From a checkpoint of a small transformer trained on Wikipedia.
Size: 9 layers, width 768, 4 heads of 128, MLP 3072 tanh GELU, vocabulary 8192, 69.2M parameters.
Architecture: rotary positions, no biases in attention or MLP, normalized queries and keys, an embedding shortcut, skips across layers.
Training: a variant of Muon for these matrices, 6919 steps.
Each number is 200 + 30 x the weight over its row's rms, rounded and kept within 0 to 999. Layers, rows and columns count from 0. The size before them is the row's rms in percent of the matrix's.

# layer 3 MLP up, 3072x768, rms 0.209, rows 2710-2818, columns 512-575
100,265,210,219,195,194,211,218,183,212,137,209,209,196,226,129,188,191,199,215,182,174,165,173,221,195,223,234,214,184,172,183,193,182,174,159,228,219,207,164,205,204,220,159,236,207,175,145,190,164,206,215,196,189,188,167,181,182,210,200,179,188,221,197,184
096,214,167,155,217,211,199,208,175,169,234,236,206,172,157,179,230,228,207,175,172,199,186,141,172,202,199,116,262,223,171,236,194,207,202,205,210,176,149,197,202,209,230,203,224,213,198,256,210,275,217,204,265,290,226,210,175,235,150,180,163,177,198,184,224
096,172,172,188,241,215,175,225,228,162,229,211,180,231,176,154,223,168,230,186,234,240,228,204,205,192,220,222,175,197,203,172,216,243,137,210,264,177,202,191,198,202,231,208,187,237,166,179,203,213,214,175,185,209,174,248,175,232,216,200,177,295,228,215,200
100,192,166,196,162,194,215,166,201,231,156,189,164,216,161,227,184,216,175,224,177,179,229,186,198,221,202,207,169,192,156,203,151,196,256,208,160,127,198,233,187,197,179,151,222,227,210,189,216,238,223,182,129,177,221,232,219,219,227,242,205,230,225,236,184
101,150,185,238,199,166,198,180,189,188,169,215,159,181,194,195,191,252,166,183,153,170,265,166,240,138,212,191,120,191,182,263,166,181,189,218,158,180,217,199,161,182,201,201,201,235,124,189,186,235,206,181,238,146,203,178,222,196,232,233,196,164,198,232,207
093,188,164,187,267,195,214,196,197,181,175,180,149,234,144,202,159,256,257,257,158,226,224,216,214,150,174,200,147,170,169,197,158,173,146,208,216,201,217,210,216,220,234,203,189,199,202,207,221,181,195,217,171,200,206,177,191,214,240,211,220,193,177,208,233
098,238,183,164,218,247,227,200,221,230,202,232,179,182,243,216,186,159,211,204,200,222,245,241,192,227,214,174,209,206,205,244,206,117,236,251,220,115,266,200,175,188,198,198,229,231,210,132,186,202,185,195,191,180,214,176,271,189,185,202,242,196,184,193,187
099,229,245,187,221,251,183,226,219,217,205,225,216,190,154,212,168,266,196,164,221,250,199,166,218,164,197,195,162,172,260,176,212,172,240,203,179,179,269,188,158,152,212,222,164,253,206,151,165,196,208,211,183,250,171,186,269,223,202,156,172,188,242,188,150
120,152,201,133,146,193,186,210,207,151,255,207,178,164,188,187,217,175,203,210,166,213,182,174,166,158,232,189,187,210,181,201,166,195,193,194,144,203,204,252,191,182,178,216,165,192,251,206,220,237,137,221,263,196,232,119,234,228,251,215,262,173,267,243,186
100,215,222,166,170,277,171,226,272,210,192,214,224,219,128,195,185,178,217,157,204,305,241,171,192,177,184,167,205,190,151,267,237,222,164,174,162,210,190,243,201,161,228,239,234,196,210,252,210,149,183,241,215,214,212,177,208,180,195,156,198,170,221,212,231
099,215,149,258,165,185,163,196,221,210,229,211,166,224,182,216,185,212,176,256,211,167,170,205,189,185,207,239,181,171,189,193,198,183,140,210,207,245,189,262,185,245,149,190,178,153,175,191,270,203,233,189,208,219,202,232,212,208,243,226,182,257,203,206,217
100,219,207,217,189,214,181,239,208,178,253,176,202,175,176,237,235,187,163,180,224,230,131,183,231,189,263,224,188,135,166,185,206,156,250,213,193,209,195,167,194,190,162,221,232,236,132,221,232,234,220,153,227,210,162,232,231,187,235,154,173,206,235,158,232
098,135,201,213,197,124,210,211,175,157,187,214,175,175,195,167,200,192,230,209,201,181,188,216,217,202,241,201,223,220,83,165,200,171,184,151,188,195,233,191,173,180,162,219,152,180,198,226,178,222,189,187,167,246,248,177,182,208,180,182,163,211,193,194,213
099,231,155,174,181,131,204,130,222,253,246,189,187,189,154,240,254,255,201,192,209,213,265,199,155,193,181,194,174,241,170,226,210,194,254,169,180,189,219,174,208,216,225,164,223,227,221,167,199,206,171,220,205,153,175,227,230,187,228,187,224,229,196,182,235
092,252,216,186,167,223,196,185,206,202,203,209,223,180,251,185,240,179,183,172,238,266,200,174,215,247,195,243,205,185,192,159,150,211,247,184,235,204,181,190,184,229,220,213,209,187,203,240,178,237,216,197,181,208,171,238,224,254,208,172,220,188,211,216,213
099,186,185,201,175,269,209,231,190,228,234,196,183,194,183,197,205,186,236,159,231,213,202,159,180,176,157,203,190,261,188,201,210,254,186,215,196,189,218,219,213,218,198,120,200,234,167,175,179,235,199,192,189,166,186,192,171,209,205,183,240,217,213,220,236
098,207,177,186,231,172,190,254,205,196,161,237,206,235,201,222,192,224,236,201,175,236,186,236,162,196,217,178,243,177,218,161,200,223,187,179,174,253,203,223,217,193,199,139,213,163,180,203,227,190,170,239,191,167,191,194,183,200,165,205,175,210,205,170,153
107,183,204,240,163,243,190,241,284,205,219,179,171,213,117,205,203,189,159,203,229,179,182,145,239,220,139,202,154,188,209,190,164,251,199,215,199,171,203,210,176,173,127,214,201,188,179,171,230,198,180,171,220,168,188,175,163,247,203,208,190,154,204,237,217
101,193,199,174,221,144,218,209,158,205,210,175,182,119,157,234,170,141,245,195,205,171,217,182,127,200,199,223,184,189,200,206,213,217,203,188,220,224,217,207,194,178,217,165,199,174,190,222,178,150,225,197,209,188,164,195,211,200,187,218,211,121,210,165,245
098,185,159,141,200,235,219,253,172,214,213,201,170,200,194,126,241,195,248,176,205,237,238,156,202,181,152,210,188,186,267,200,201,224,199,188,211,214,166,212,178,171,250,223,220,176,153,180,172,151,192,215,212,157,170,147,251,192,198,231,169,228,207,195,228
097,190,183,185,207,193,236,197,158,206,222,215,202,182,220,144,192,240,176,208,243,206,237,223,221,187,226,225,197,171,188,228,183,179,236,162,193,156,216,245,206,231,249,164,171,218,223,193,230,226,166,201,227,173,200,207,171,157,192,255,221,224,195,169,206
099,188,208,194,178,145,211,178,210,166,220,207,184,192,224,171,270,198,186,198,135,208,221,219,232,200,215,208,142,234,230,187,211,207,155,204,233,197,185,192,151,227,202,209,204,193,158,165,191,233,232,181,237,203,230,198,201,199,243,186,179,184,140,193,221
100,215,195,222,233,147,181,244,227,219,155,171,177,210,196,256,238,187,172,194,128,222,224,191,225,208,214,242,217,234,127,210,212,177,227,168,202,248,206,212,209,214,168,185,248,173,200,170,209,217,186,268,199,166,215,172,196,185,142,218,210,216,220,224,180
101,237,225,199,206,135,241,205,205,216,197,217,193,198,196,192,200,217,187,271,176,241,198,262,224,206,211,232,151,225,219,211,210,248,233,172,226,159,198,215,209,229,204,170,221,214,193,214,222,250,230,216,149,167,192,227,192,235,200,199,194,198,194,177,245
098,216,236,173,162,168,181,221,176,171,176,250,184,185,168,225,188,213,212,237,207,187,174,221,186,194,155,217,183,194,169,199,172,229,173,166,152,225,230,194,190,185,168,161,139,282,216,202,200,198,225,178,167,200,189,280,221,196,187,216,157,262,202,194,226
102,215,182,184,172,157,181,198,237,209,128,174,190,239,217,181,188,192,224,174,187,216,236,224,227,213,166,220,141,168,210,190,191,188,196,118,193,198,174,257,236,244,241,168,190,207,194,242,176,209,206,181,191,244,177,188,224,201,184,198,200,167,224,201,213
094,166,190,181,152,156,173,229,194,203,192,204,187,210,173,191,209,274,200,197,167,191,229,216,206,235,157,175,147,221,171,219,228,200,147,241,180,186,121,209,216,233,174,189,207,211,177,201,229,206,181,172,155,183,182,175,162,200,180,208,171,214,200,194,197
099,139,196,194,149,166,225,202,192,177,156,217,189,195,223,209,184,228,192,159,196,153,240,142,236,178,201,165,249,151,165,208,187,211,191,184,144,233,207,204,194,140,199,160,211,184,204,153,189,154,210,214,255,168,167,194,200,216,190,267,229,123,200,183,219
100,168,185,205,179,195,269,229,177,252,200,189,214,221,182,155,211,225,107,228,152,210,205,194,169,158,186,235,179,187,159,153,259,190,178,200,184,245,171,226,167,214,211,174,249,202,187,200,144,224,223,198,184,187,206,177,218,244,130,217,187,207,230,203,200
103,171,202,177,176,210,164,147,215,170,227,214,182,209,186,204,180,172,244,229,184,194,217,266,186,199,175,175,185,226,202,195,150,182,149,276,200,221,210,144,202,219,198,214,236,201,174,226,201,287,174,193,183,221,243,167,235,236,172,176,191,253,170,197,176
096,188,193,138,168,220,171,141,257,169,165,171,190,194,221,166,210,191,170,153,152,165,172,185,147,192,209,225,178,209,184,212,226,207,192,156,195,237,202,178,197,188,232,156,185,217,178,244,177,220,237,165,257,192,228,230,190,217,226,177,213,187,167,256,118
104,198,207,170,222,112,223,245,177,193,180,211,263,221,235,227,243,233,213,139,264,204,197,204,176,236,175,179,179,187,215,197,180,144,188,215,240,228,245,261,148,188,253,201,251,179,208,177,178,240,186,186,237,205,187,251,184,209,198,225,181,215,199,262,152
101,230,184,217,184,206,224,170,225,221,160,220,229,172,204,232,205,224,210,176,188,218,243,236,182,255,231,199,186,230,230,156,234,174,182,186,182,203,215,182,199,187,222,218,180,226,210,192,195,191,174,185,137,216,196,217,180,139,212,227,195,202,151,173,222
102,185,202,203,218,171,235,155,218,174,207,192,183,226,189,206,218,199,175,204,172,195,169,101,174,246,174,197,183,189,209,209,191,233,240,216,187,219,204,241,192,213,228,210,202,183,215,177,191,227,201,176,189,210,208,164,211,234,181,178,179,203,212,161,174
099,128,199,258,214,208,173,260,160,185,267,206,186,206,188,207,268,234,198,233,194,193,195,180,229,197,202,204,167,239,199,194,206,208,236,203,241,163,220,182,183,241,154,200,212,175,227,201,201,202,201,228,190,191,191,226,224,160,242,177,220,223,183,221,158
102,230,261,184,193,207,198,216,197,228,187,199,205,190,228,148,147,226,161,223,202,202,283,211,225,142,180,218,124,241,136,206,204,180,201,160,244,224,167,188,189,176,183,214,184,197,212,186,173,175,214,204,229,174,202,233,177,223,185,186,146,204,145,151,189
100,204,178,162,226,177,223,229,224,206,236,227,215,178,193,200,194,234,181,219,226,212,235,211,251,244,225,171,196,229,154,200,226,157,224,191,222,187,159,217,276,168,176,181,197,169,205,218,217,228,214,116,210,260,205,189,181,222,201,161,194,222,201,253,210
096,209,185,193,216,158,170,206,236,237,201,231,178,156,221,186,195,201,206,191,198,184,223,216,156,165,176,180,194,227,203,250,177,150,203,124,192,237,185,202,177,215,169,200,182,256,201,186,145,225,202,203,238,217,177,250,201,197,213,134,210,156,181,214,159
106,231,174,205,149,173,199,201,223,213,188,258,177,209,192,217,218,173,164,164,225,177,184,204,168,180,165,188,206,173,187,170,219,168,183,206,181,207,180,213,171,129,220,198,160,238,189,174,224,197,236,180,209,228,203,168,160,170,230,223,248,206,219,205,227
097,198,204,268,199,177,135,213,168,272,174,235,225,188,191,215,217,204,200,245,262,143,182,191,230,178,180,201,227,245,128,191,207,197,237,186,184,215,210,159,229,209,189,213,233,177,225,249,198,201,192,209,190,189,190,191,167,182,210,187,230,149,237,192,235
097,231,176,186,159,187,186,238,201,228,217,201,162,215,200,205,207,155,264,111,207,180,217,199,161,207,209,196,157,234,249,223,266,201,197,180,210,214,200,214,186,195,191,189,217,210,176,164,149,192,201,151,200,235,223,196,206,175,217,217,205,202,166,229,212
102,189,253,215,195,205,224,155,195,267,190,146,169,212,289,176,223,145,176,133,172,222,197,206,239,144,168,180,165,226,256,267,219,168,212,148,232,226,191,153,195,153,197,177,190,225,203,151,231,208,233,221,193,161,207,221,173,218,202,195,191,163,216,241,228
101,176,185,193,163,174,219,238,207,229,168,226,217,202,220,190,257,196,231,201,191,193,251,172,178,107,232,218,171,186,201,234,204,131,224,195,183,149,155,187,175,207,206,194,212,225,173,198,130,203,170,235,188,321,191,246,271,232,205,231,154,247,192,190,208
101,215,200,205,189,214,239,169,184,166,196,220,251,206,234,178,176,199,254,181,179,221,204,200,180,214,202,176,188,194,207,178,181,203,183,151,193,156,150,224,214,227,240,190,169,255,171,181,166,163,223,203,156,226,206,178,231,239,165,173,255,163,235,188,148
100,174,214,194,253,210,194,144,220,203,218,215,200,194,202,161,223,202,187,184,212,248,252,217,175,181,202,186,179,195,180,146,264,202,193,226,148,186,229,249,155,191,144,203,134,192,218,172,199,166,194,204,224,229,180,254,217,173,224,231,185,210,174,263,193
100,162,248,157,203,152,168,176,153,215,228,211,231,160,242,187,194,233,143,161,224,207,147,156,182,178,154,207,179,202,163,234,181,235,219,198,196,170,224,168,151,161,189,176,215,226,231,229,182,260,151,224,223,210,173,208,213,211,202,221,206,210,207,222,155
089,198,180,226,209,233,207,269,266,177,192,209,238,182,199,212,186,208,183,229,219,198,195,226,213,154,234,241,214,163,195,231,207,199,168,260,242,201,196,193,215,233,125,175,212,191,187,203,167,213,194,154,178,236,222,204,187,157,182,205,243,241,225,204,237
097,198,160,233,154,217,148,208,164,210,192,151,205,180,146,221,227,184,180,155,224,195,175,168,193,167,157,177,221,199,236,236,173,146,182,185,233,190,185,238,180,242,162,184,187,184,235,185,198,188,219,210,257,129,167,137,182,154,176,187,187,272,211,208,146
097,169,211,239,264,249,280,194,161,146,250,223,191,199,162,184,210,163,176,201,224,267,257,192,222,156,189,236,187,167,290,192,186,199,157,163,202,205,182,163,153,239,204,152,255,187,220,183,217,181,185,181,196,188,238,191,231,159,207,238,146,240,215,161,180
095,227,182,199,283,199,236,155,232,174,177,198,247,222,195,217,190,145,115,203,216,188,157,245,205,212,175,152,229,183,203,203,152,198,169,156,260,181,188,221,188,192,244,241,231,250,187,171,198,185,152,221,190,196,173,202,235,182,203,143,216,185,147,179,186
103,235,229,225,130,126,221,192,188,216,202,212,225,206,237,193,213,213,230,175,201,178,235,168,203,186,226,171,220,143,226,200,238,136,133,208,175,229,206,202,224,148,198,239,140,157,192,237,186,195,219,196,181,181,170,201,197,150,248,144,211,210,220,169,198
102,191,199,191,226,218,226,207,238,246,173,191,214,158,228,169,185,234,203,164,204,219,218,214,190,178,119,183,198,228,220,216,204,195,177,136,241,209,198,178,231,193,237,155,232,162,199,205,141,251,202,250,209,192,264,174,232,169,151,189,208,246,198,186,230
098,224,209,170,196,222,124,228,141,207,213,238,234,200,164,149,216,180,189,186,199,194,210,226,185,243,217,198,227,160,222,185,162,196,198,185,293,165,198,248,201,262,156,219,232,191,202,201,216,195,199,226,195,179,213,199,203,178,172,222,198,209,196,162,199
099,204,181,207,145,175,208,208,207,154,245,179,181,210,173,235,134,182,215,197,238,195,219,187,223,247,223,177,157,245,186,188,215,164,208,204,175,152,217,212,178,180,199,217,190,222,186,242,229,226,212,181,221,175,195,181,218,191,146,250,179,152,176,201,163
100,208,231,193,243,166,228,177,234,188,142,216,181,213,179,214,188,245,211,156,171,192,174,211,222,198,156,230,167,250,196,164,198,166,196,226,234,211,226,203,216,192,169,197,207,194,202,207,174,250,222,206,134,194,178,212,186,210,210,170,243,201,101,174,236
097,223,186,173,140,184,231,170,184,151,240,150,189,240,225,137,244,184,197,154,181,173,194,207,200,187,180,168,194,208,193,191,220,230,228,222,181,219,161,231,209,157,171,239,209,154,205,220,209,251,169,215,221,216,211,214,182,159,196,209,155,235,220,194,244
097,234,213,192,195,200,192,189,184,174,199,182,194,245,214,171,184,229,201,169,242,232,206,182,175,206,240,151,170,196,163,173,201,185,182,228,171,224,169,214,177,210,183,184,227,206,198,199,200,219,215,222,116,204,187,182,207,256,205,252,182,165,200,237,209
096,193,226,224,207,184,243,156,172,219,183,190,190,196,170,203,231,161,201,175,186,199,212,168,142,205,187,240,183,154,169,199,238,191,218,179,169,190,146,162,194,208,233,225,158,211,238,230,240,209,167,234,205,217,205,215,238,162,249,212,209,219,156,169,174
103,175,194,195,168,192,210,225,177,157,205,250,197,147,207,206,212,213,205,147,261,258,253,182,232,172,171,212,223,236,249,201,203,230,191,173,226,208,129,208,213,259,214,206,199,203,177,264,237,209,170,206,208,220,209,243,196,182,179,262,256,185,166,243,215
096,157,137,190,226,207,201,167,204,212,201,208,187,191,239,219,171,219,195,218,236,188,215,142,195,181,198,212,219,182,214,185,162,209,225,231,175,216,222,210,201,204,179,242,170,197,178,180,193,143,226,234,201,163,211,219,167,168,183,186,258,212,227,257,230
098,219,255,247,196,181,195,164,146,210,206,176,242,217,181,175,198,193,203,170,199,209,186,201,205,187,204,173,191,226,130,222,134,157,193,178,154,199,158,168,166,154,227,134,216,199,172,296,235,188,160,240,223,241,235,203,153,202,192,184,206,130,209,184,224
099,162,229,186,272,198,160,170,174,232,178,182,204,201,225,223,215,183,113,204,175,169,193,241,190,192,227,211,202,181,206,214,244,194,185,270,214,164,231,200,176,235,241,163,248,197,240,180,236,209,193,183,241,213,186,239,201,186,165,200,234,141,196,172,195
100,152,188,137,191,254,213,150,181,237,181,157,157,264,205,193,203,216,203,225,192,199,203,169,236,148,169,185,205,195,250,188,217,183,231,214,249,193,194,219,191,217,224,166,252,191,200,238,249,214,197,208,201,192,242,189,229,156,205,189,234,202,178,214,181
101,152,181,179,204,183,147,175,215,184,174,198,233,201,175,199,169,198,218,232,191,257,213,183,205,199,175,193,168,170,189,162,194,205,289,205,196,175,208,184,209,159,257,186,176,189,169,202,222,224,165,199,198,205,173,253,265,225,201,200,206,232,138,243,218
126,183,193,228,231,213,173,285,191,139,200,122,262,193,197,178,167,199,252,185,222,192,178,210,179,206,211,184,193,170,253,257,182,191,182,228,201,209,231,177,193,201,136,175,196,242,212,248,200,191,190,212,209,212,267,207,187,205,219,249,218,189,188,237,166
101,200,214,179,156,166,199,152,212,145,182,232,151,214,197,154,215,205,185,165,197,143,224,196,220,153,192,224,155,189,222,170,198,179,245,196,201,184,195,180,193,223,162,180,184,208,185,176,191,190,187,225,219,174,245,166,171,183,193,254,203,156,159,166,164
104,153,191,171,234,167,193,221,215,160,170,202,124,156,222,153,155,204,189,163,194,204,187,215,236,220,211,241,250,179,231,183,227,148,190,258,209,230,192,208,158,224,167,173,176,214,160,238,197,191,193,238,183,132,241,218,271,172,223,211,201,191,206,225,248
101,244,171,225,189,199,190,304,137,148,143,165,230,210,194,174,207,236,172,181,190,201,157,156,232,205,188,243,200,183,264,196,202,157,198,206,233,197,159,148,197,189,168,156,230,201,128,225,280,257,214,216,222,183,230,232,224,173,212,240,208,243,159,184,224
104,182,195,210,229,197,185,193,144,195,195,219,186,254,213,264,177,197,177,211,227,184,144,211,205,213,190,167,173,218,208,187,204,212,207,213,179,252,188,223,173,166,247,190,178,213,240,195,191,159,239,219,206,208,174,240,212,190,172,221,195,202,153,185,230
095,143,260,217,222,188,222,226,200,159,212,214,144,195,246,256,234,181,206,220,206,182,242,192,152,181,236,142,173,201,190,215,201,220,165,195,189,159,177,164,189,204,219,206,205,295,241,206,223,174,224,207,165,196,158,220,199,174,191,160,239,181,189,297,184
092,225,211,88,240,176,232,214,164,226,188,159,223,190,239,193,177,238,170,244,196,164,236,179,204,216,197,198,211,198,243,212,217,165,183,167,197,193,189,214,158,153,177,211,223,240,191,204,192,170,228,244,171,167,183,153,154,272,259,201,165,151,236,187,235
106,245,219,191,196,235,158,156,218,183,176,190,234,213,173,181,186,210,194,188,198,262,312,221,185,150,180,199,204,229,159,212,228,199,246,184,213,188,204,184,226,242,216,152,218,168,202,183,192,225,186,180,221,187,200,217,187,205,161,222,141,197,246,205,151
104,220,206,148,218,207,156,207,189,204,151,174,186,202,215,194,234,175,211,189,171,209,188,226,226,216,208,142,190,201,167,210,210,237,151,218,242,198,205,263,188,199,246,186,228,170,232,187,113,195,191,204,234,188,173,221,249,221,184,234,211,166,251,240,158
101,190,188,197,201,193,190,260,224,201,191,193,220,264,240,198,141,187,179,198,212,174,186,208,186,170,185,222,183,211,235,168,219,146,184,171,200,239,191,219,184,204,172,164,210,224,156,204,203,236,145,222,192,225,164,196,250,238,229,156,229,201,161,237,180
103,221,207,161,227,206,163,225,220,233,187,221,172,181,252,246,198,176,223,148,177,184,148,285,212,233,220,220,170,177,180,244,226,173,186,210,183,231,165,228,249,236,184,201,174,146,209,183,181,227,230,168,228,231,179,171,192,198,186,194,205,250,139,171,192
102,175,203,179,244,161,176,171,192,242,200,242,183,165,236,191,201,205,175,242,158,250,210,168,182,187,202,203,226,148,156,177,178,157,210,235,190,205,215,232,221,182,157,184,216,244,230,132,191,204,203,164,233,171,233,162,216,188,178,212,256,169,191,208,177
091,257,162,203,161,234,154,167,199,220,198,235,224,260,169,177,207,211,205,195,193,186,209,166,203,193,155,185,222,166,218,193,223,183,205,150,243,212,218,187,250,252,167,198,184,204,185,152,188,226,237,238,162,260,173,183,153,221,174,251,166,183,155,208,172
097,183,163,189,161,205,213,216,275,249,182,173,185,222,216,252,213,202,232,178,199,176,195,172,200,166,250,236,178,177,235,217,262,225,237,258,216,191,200,258,165,183,225,187,188,153,249,220,199,171,191,234,156,221,259,204,187,225,202,182,197,213,217,188,205
092,212,197,158,217,162,211,157,237,234,173,206,198,216,245,183,248,206,211,191,189,201,252,195,224,263,168,141,186,243,223,138,232,219,203,203,232,159,184,192,235,210,179,256,210,178,182,233,193,186,149,224,204,216,175,258,170,194,165,206,217,261,165,192,200
096,137,206,205,246,200,198,200,208,174,207,142,238,176,177,148,274,163,188,187,208,189,176,188,228,221,163,226,184,213,183,213,209,173,199,186,225,197,208,197,186,209,170,152,244,171,200,193,191,123,197,206,228,197,198,199,147,214,226,179,277,192,221,211,219
097,196,185,256,188,179,224,161,194,169,220,247,143,173,211,187,153,244,161,151,186,221,217,211,173,281,199,217,201,172,184,202,216,180,203,255,204,174,220,214,229,136,211,219,194,232,194,206,211,184,226,140,166,200,194,227,234,212,237,283,223,200,230,244,194
100,150,159,118,163,162,206,241,171,225,194,200,186,248,199,165,247,158,179,209,192,190,209,189,135,260,265,172,219,259,208,143,171,189,187,181,194,229,180,138,178,227,178,206,201,192,206,152,188,233,176,189,227,192,215,209,226,202,225,192,205,196,211,185,212
098,197,203,166,168,210,193,150,214,194,225,217,189,185,171,175,188,240,206,211,231,210,244,147,242,225,248,258,177,212,269,230,207,174,190,177,230,199,200,231,225,158,145,249,240,191,205,231,192,204,138,225,216,187,196,222,221,211,198,194,206,181,219,193,199
104,184,177,251,202,164,224,191,149,185,254,234,130,206,220,224,197,202,194,189,201,194,175,191,202,237,196,232,210,144,224,201,146,173,133,225,238,168,219,249,228,202,202,213,192,205,190,203,165,194,202,251,158,241,215,196,195,151,165,151,148,169,188,211,180
100,207,197,226,234,198,225,221,213,215,189,185,243,211,193,169,162,117,182,174,198,192,243,195,199,208,232,175,235,215,163,227,255,244,226,182,199,178,210,237,215,236,204,166,167,266,173,180,157,221,178,208,234,244,210,195,199,213,235,210,258,134,242,193,176
100,230,152,244,200,207,203,152,216,159,188,201,175,211,187,194,208,210,216,149,185,188,155,181,220,217,212,245,198,171,166,202,225,234,231,173,138,181,212,194,126,145,153,243,132,237,226,223,273,246,188,152,220,246,170,209,195,193,223,168,218,207,210,223,206
105,200,189,209,225,163,176,194,166,220,193,230,227,172,195,207,208,200,156,127,221,189,215,199,196,195,192,265,181,194,190,244,259,176,168,179,178,191,191,198,196,246,155,231,197,177,228,220,237,182,212,269,274,210,162,173,172,198,208,213,182,166,212,171,217
100,219,245,198,199,227,183,214,217,158,193,260,174,239,194,166,144,168,146,230,129,192,235,207,238,247,205,190,183,227,139,197,183,227,223,234,199,189,198,199,216,209,220,182,214,226,195,175,232,193,227,214,222,225,189,166,256,213,228,160,156,242,165,137,226
094,184,202,174,174,217,179,185,168,210,177,131,202,205,197,191,224,200,225,203,145,133,169,192,189,138,216,208,250,200,257,194,251,219,193,228,172,179,202,183,185,250,192,176,238,130,227,179,209,196,145,188,210,180,160,205,138,180,212,186,190,226,189,218,198
094,187,162,167,232,169,223,136,218,192,212,188,215,158,204,176,202,181,196,204,244,179,196,213,235,173,158,158,182,180,157,251,188,201,211,154,208,209,216,174,193,211,167,237,173,224,174,219,141,203,185,245,182,194,191,193,218,202,215,165,184,208,208,229,228
100,167,153,198,173,207,215,239,215,222,219,168,161,187,205,217,206,172,157,167,199,229,139,271,232,226,155,204,267,235,206,200,177,161,160,197,229,221,187,239,157,161,245,194,205,174,238,140,137,222,172,231,220,193,135,198,232,209,182,230,215,222,221,208,179
100,192,181,238,164,246,158,144,244,202,196,185,138,162,233,234,226,167,126,255,176,221,285,174,212,205,178,190,188,234,209,217,168,192,201,204,179,191,200,210,194,178,175,195,200,229,163,171,201,174,185,185,170,167,182,276,145,228,178,239,189,223,203,208,253
101,179,181,154,185,217,224,192,178,241,162,162,217,219,252,182,216,194,221,229,212,234,191,177,209,223,182,187,140,186,164,201,233,210,200,165,209,181,223,285,214,217,170,204,206,202,193,161,286,254,208,186,144,254,228,199,223,206,197,193,189,212,172,191,229
094,223,181,187,245,197,211,242,220,208,262,145,247,213,189,164,210,197,158,172,197,238,207,187,227,182,146,191,183,173,228,204,248,166,219,262,153,229,215,206,173,192,196,179,203,234,239,154,208,195,157,193,267,181,129,170,191,167,173,225,162,231,270,208,195
099,173,230,287,210,191,225,166,221,171,186,188,267,209,151,219,203,162,209,162,148,228,215,184,211,184,203,180,177,222,154,187,160,199,203,157,200,216,212,228,174,174,198,263,154,171,241,241,246,169,153,224,235,184,172,200,228,194,213,169,177,213,178,225,207
099,127,180,202,239,197,167,231,186,235,184,173,156,161,279,164,186,176,196,216,265,228,164,250,159,178,173,218,203,223,176,239,226,194,217,195,238,203,210,247,187,202,188,209,227,200,242,171,238,180,216,154,217,248,204,245,200,183,220,179,174,198,189,211,188
097,236,168,212,212,187,171,185,245,239,156,247,144,248,167,193,213,221,209,220,219,187,196,219,209,211,222,155,193,219,243,214,241,239,207,195,170,180,184,170,187,207,208,202,252,190,217,221,187,255,196,237,196,226,202,172,237,189,207,175,202,172,214,194,182
100,178,191,176,241,192,165,207,220,159,244,161,170,249,234,206,191,204,203,173,219,223,182,203,238,193,183,203,197,191,226,178,178,185,196,182,168,170,185,158,139,211,183,186,223,233,251,248,229,152,128,196,173,206,210,167,138,257,219,176,144,196,182,193,140
098,215,129,219,220,207,191,171,190,198,190,212,159,216,198,193,218,189,185,247,149,235,223,175,226,186,230,244,232,210,233,175,226,170,206,216,208,203,204,237,183,212,154,228,177,178,178,201,152,200,154,122,193,211,198,197,165,201,231,182,213,168,215,223,245
101,185,253,194,202,220,163,240,247,226,253,147,187,183,239,184,245,207,176,200,188,173,198,192,206,233,207,227,208,201,178,159,213,238,252,173,194,210,175,229,190,168,175,162,183,228,191,189,179,187,176,205,214,201,192,246,234,152,232,224,180,207,193,293,198
108,213,200,150,224,216,192,176,210,149,186,220,176,158,177,198,207,256,210,240,143,216,154,175,204,203,164,168,202,150,221,168,171,198,231,162,235,212,133,190,186,203,181,224,175,216,197,199,198,244,199,166,223,265,210,138,191,208,211,255,232,150,242,230,211
105,219,177,160,195,178,244,233,213,245,186,181,151,196,173,155,177,225,202,213,229,213,234,185,203,235,209,152,147,215,216,176,186,171,278,242,235,200,209,164,237,233,202,194,182,211,194,204,186,216,168,143,208,248,213,178,228,160,163,232,223,209,210,216,182
099,239,159,209,239,230,224,185,194,226,168,162,230,220,171,226,175,205,180,180,191,244,187,246,159,180,158,223,209,200,207,230,218,211,144,208,216,198,141,185,138,172,232,244,221,171,188,200,238,180,200,173,188,196,232,180,218,156,242,223,161,199,214,237,209
100,234,223,181,234,211,190,156,220,200,146,258,202,238,221,184,219,202,201,197,207,219,192,280,217,199,204,160,247,189,222,205,181,237,201,191,171,247,199,177,210,209,185,212,193,277,192,202,225,174,192,213,166,220,203,211,217,236,159,208,189,218,209,282,211
103,253,196,205,172,230,168,202,192,202,209,188,243,170,205,230,308,162,215,177,228,158,258,129,158,210,178,199,225,235,187,208,189,190,201,263,165,263,201,191,219,203,208,197,214,272,231,231,189,167,216,199,230,187,191,230,171,186,198,197,171,168,159,196,219
096,187,184,227,210,142,203,188,166,208,193,207,194,162,214,224,186,198,202,139,251,176,195,271,191,210,243,212,184,207,204,155,205,193,228,171,166,172,150,199,212,161,207,204,181,213,148,208,207,210,199,173,178,226,218,177,170,189,204,203,184,176,218,171,200
100,208,184,239,226,227,260,220,246,166,183,178,208,168,242,218,269,212,147,253,227,210,242,241,219,151,207,211,211,171,216,166,158,200,216,263,209,186,201,223,242,159,215,190,208,186,159,252,240,179,217,148,216,210,166,204,166,216,168,231,251,210,143,197,231
103,178,203,171,246,240,194,128,250,215,209,199,202,240,231,193,192,160,139,203,155,201,201,207,152,155,215,215,212,228,189,204,195,211,154,193,213,184,212,155,123,200,182,131,204,204,220,206,159,153,192,221,205,231,218,233,150,279,221,179,186,162,209,196,248
101,201,181,235,146,259,186,181,182,166,240,236,221,167,215,208,212,243,177,204,183,185,170,206,250,199,186,195,255,234,126,271,211,209,224,211,261,244,180,249,170,227,145,160,219,197,179,176,181,208,230,203,210,205,173,225,183,142,242,170,196,237,192,237,206